Weights of a small transformer language model.
Size: 12 layers, vocabulary 2048.
Architecture: LayerNorm before and after each block, rotary positions, no biases in attention or MLP, untied embeddings, normalized queries and keys, local attention windows, gated attention, short convolutions, capped logits.
Each number is 500 + 50 x the weight over its row's rms, rounded and kept within 0 to 999. Layers, rows and columns count from 0. Numbers have three digits each. The size before them is the row's rms in percent of the matrix's.

# layer 7 MLP up, 384x96, rms 0.151, rows 380-383, columns 0-95
106:447546515512475528545571514513461579449534481510509539456505472492590501451501553564471535507437542517505504519467533549546542454476543373488475470539517433549453542533538461574376408486497420380432546461487405506491458443640583494588440488529444492527479544472507510551515577467520461431
103:491473514502475468557482558598558455436539463475482510414436493539608446525471476521555447513521455410476415414514452582538508529425525482530521430495455495551570486503467435581510456596585557518463493529500534566539530502516470588633415400503542454538547448500486469550425521477464460507
096:492482461483521439509563550563562456521474529536541348465510499438508561422487485496553485509527473518528571456397382465465477537500472492483473492473555509369569512479475505449553519457356479454487505381478546545519555448570533537519482583528451510528539454478502462459606587466536524501
124:409455619550525495559500505456448526428487570485493477478523545516502526483464448610489508541501534387483509477515431491462467489422508523541483420562527531625464442495533443583466470593420561502529492583459609505434496486426504554458548459506457473599486463587507559563548509530485470460
# layer 7 MLP down (transposed), 384x96, rms 0.146, rows 380-383, columns 0-95
099:552537506445493489469491575507474515501547530471548420416522536456507455524528488555456466592507509482622414426438587477570479466416486464509474470458455491473513507457437512622621487529449508528492474471553491386514589530542579491438576434453528533570449454523589429467484492510504552458
105:460459555513523624515495523596432510476441584450451572527555455477458470430572501469555464513585577486580548465568438509465488576366479527464497480531505561470528507525438518523413446531478513500432466472574496580613548457451446413512594494506481477492504481459440493460572480497490457469
094:441531510488472524537506541506564544503520488551532442454639460412542659459504589464417483566503507543530479452495422484529544552416451537564449506496519441442470511531533524466565479512547566493424494477420613456446520506542445552489462495454499451525489602444458442416491468444455532511
115:489481448514412518490406421533539568583493529490410492426517480573511529489547464562468439502489593512574510441459431479554484504413511487535597460464509592451578413575485454470491527583521490530487483480509572527525625556559508431551444482513485511479525470550437512526424404419495528523